Weights of a small GPT-style language model, trained from scratch on English Wikipedia.
Architecture: LayerNorm before each block, learned positions, biases.
Each number is 500 + 25 x the weight over its row's rms, rounded and kept within 0 to 999. Layers, rows and columns count from 0. Numbers have three digits each. The size before them is the row's rms in percent of the matrix's.

# layer 2 MLP down, 320x1280, rms 0.0464, rows 109-130, columns 128-255
109:473525491487484517455489531486512530467468478481474434498510494507484474465506498517521476450449518468468483509509541435509518585471467505467466497492458504480519494490518515458500493492490508512496520549485533469508514492483503523497480479513495442474456484513459520489524522552468510532508526505523490506488480524508520558495453536471446460492535490471503472475499481537483492494487
098:506471486517484493500489492498497461516510504481479502522458483539465466499493510495521482471538483518505503483513518483465523573472477482446486462486536486477549522527501488505498465498507502522505498485523496536471517489545529476464498494500548532537487488518487492525530539472496495508520475474504512502468528501459490525514510473504527535501485498537518538509530484464502505485456
100:495507498506525508464486486496532515488474518519479502509469527472505465514503496520534497524456555502491499510547490462485477500522506517510509458480486524516507521469474554470529482487481508489509488513504534475506499546505512535460528499491468441514505470474479504563471475499489455555460468532457427501502506469483502535508483527484529449477509487481491485475508480500528521487501
102:464512480546492492464494524507478503503502521509524504484485458479500441501500474485529498505442440506494508520480531461494488520481499485556463482493494476464454477492475498467465480496512503495500503494470543535528507493494543504513486473483519531507528486485507533482476511468482510516513482496517577512488522496524498493493489485505485470480518530532485507492504491500464498517452
096:502501483480514453522492482519507478523486507515530476541478516485489534502492481508535516445512508535507541470473434513488483445509534515428474503511500519521506469531499516454513501493501515502532500479523488522533521501511489521514472543486490502477486475530504508517534500548477445491509523513522492503460494543533505591504465497511492518493463538469504506458490504511511486460500
080:495495515500482531481541506503547512488487497507509479528525511478512490515451477504474535469512560480503514547469518532486501526499479500494489493498480524468513465519496485499510525501515484491475476484471447489519459490458539503493460485487510537458486480480489476462501529527471439461462488517486454529456495510520521517504477548506467492521514544479482518494481462534490499484487
087:514510498479493511512482503468503503518474533522521501583459511487513496545511515523574533530484471468517523503498453472502480522481465522448536484511472504469487496539507495471463462488518492497447526495500525512503498477442557516482527499517503530505549481505499538537515487486519410507484511528530485536436495478519458478478481475471493511475466500463488541507485508530503519476463
091:458545488514494478514475477507515531510495484514500489514519528516453478516515500469497510483535460519521546487480514500551478461520510490487507528475513494493519510527467521508490532468470499497508515491499538536481504532455496447491501496490502518522478469522530501534482522512496548463477517506506540473516485505472496526493484478531512532507457465505558494466525501494531482513507
107:531508497509517474499477497534496549481493477502494485486496473478489540491488509507480551504468493514555548507529501505494465536482515505476491464483533502498483460509505514480465462491470492474525508494533462498504492536527499511483514521517463516455491526493513504498520481508505541475543504508492531460549517509517498490498545462485495537472489498479497520469510517452513520502525
102:479500523479542519530492482462462491493480529499573514528540559500538521498488508492503505523500522509487500499444509502518502547515529495533479513502480507479495481530508494511517459514525507513454506507514501537516536451523546517484509514498521528517540538511488441453521508479484481491551515491526441486484482506532514489520524503537498496538507497520535502541487488500493533483504
111:510487498485518490498513467503442498506492502469497495472471500536464472497489491488476492487491490454576508460476527463483487504484480474532484492485508469461515512521494511488479475523498480518480490539478475533494523459469482544506506481523523530475497486481511474523537485490468526498524483456492419501507500517444507418516504532517488497493502532557514474534530481471469484502462
109:501471492517514545477457516500454491514505543516471503488502506496532490498467490504425481510529481492475470554469527476492499483526493509497522509511525526521508521463497493499476496502485499487479500462531505521463489555432493489513473525478486545526526509505500516464504474516517532472478501545472534504524541543448482512492494490530508495500509482492478478482503509530518524490478
104:497495511491497517492501456526513506438468475489487466489453449492503509469522480501507456485488548449509586494448465464558480476508478528543494503487487483459506519476537516487472528476523489501486474463524518493514469485527508522477493461500518490482530502505468513523510517514481486478491521533553543475514507488459532495505521516533506478499472547505493484523492521504522496488493
112:516477483547485500504527541491527507483484500497493531487527513497513500495535485515477445500458464486523536526455499485482531512476475503466484472517467503492508493514495478499497534521520476546510487506493478445543548503457526506510504501510478491461521548473518493531471516506537512496458508543537512477505516498491492488479482485475507502485472520471517478466498519499514478477537
092:489501468514479488501479455475474530481446475488512511538494491532508483467507483494478485502512550496520479458505489512543482522491476509503530485491454496465514488547444486484480511497496504492489531535501494480523439474526504468493496493569503499494547494525527505479563511481511487534540476526470570533486530500463457475502451504490535532512499488495518526489536486430492505491494
103:518510471477521474542462470475498498453526483463503481478510494487496478491478492514525451512459468492512464479493521494489483515510505501498532507502446530440490525486511509503471487516475522506471499533489437474502506520479487487559494477514543503505456520491451485469514479522505426500501472510462461492519523511524514508473504522471500527531560494489491489488499509518496483479500
065:494496496506483480511534531484520555525499476551473538494437514526497473508551532487490504540521473529542478547508536486479494485530500513525490503515518475460448486510428524524529494493476493507512502493509451521508536529505476508470501555508524517480483513503495479546484524495511488528531540483488511494535493507474529472497492501532487516547528503487505513544525518490525510520475
102:468465483538479491487538515469510498523530524481534480514505483498492537518480494491530502474510473521440524477524464524500517513489528500461519497553517464521502520525477457503520505520487502499492477490484499523441491556512481532506509495498524450481538494501481502515530494535480521464513524511516528510548489478461522522517525499511519524492478489472491500538498515509517479504523
100:494434505539480498545539498491493547534506523501486501476494520517507520490468534490531531502465532505428484512518457504491527493492477480514474460509514515539488487465508552496504479507506488532467532453494525535489496460493483493499421508517488462498542541493496510461523482523503508501497507519514512531502479491504506504486494486489521470528531511513529503499517494491515524508483
104:490475462496512537536479482502513505501509499483461488453486556485503528488508497517487548460485481490517478518550506467481483484477509528505499480489476497535479524517529476495532526514516501471497508497496502534541476513513493525542476487495506436485478521519461498540496486534467493463510484531522525544471513512466476552472496495495499452510513548514487549516494522483487506503494
103:505445471510516547474515536495510482511549536524476528500486493486502547498538504479456485523492507490498482530484563497534554510479500522500462519474528479505483471536500490517478513496498532490524489501534486509516468494513480472562472506488489502497520484502534519455478507521506545491506483518528488502494456519416492525506438465526539530521480532510486486474500457509510465526546
095:508490507523489529487484507468472437505545503518497481513490479502516535538525478486464540471502490443525495466466527501468516487506485501500460499498510542557503504471472484473464482501516492496525477555490474489489504498502480483498534492489473502528513483497467499500498499465551482537495504503499537502522477535490496482518489520455516530475456500500533507489515463529519500478481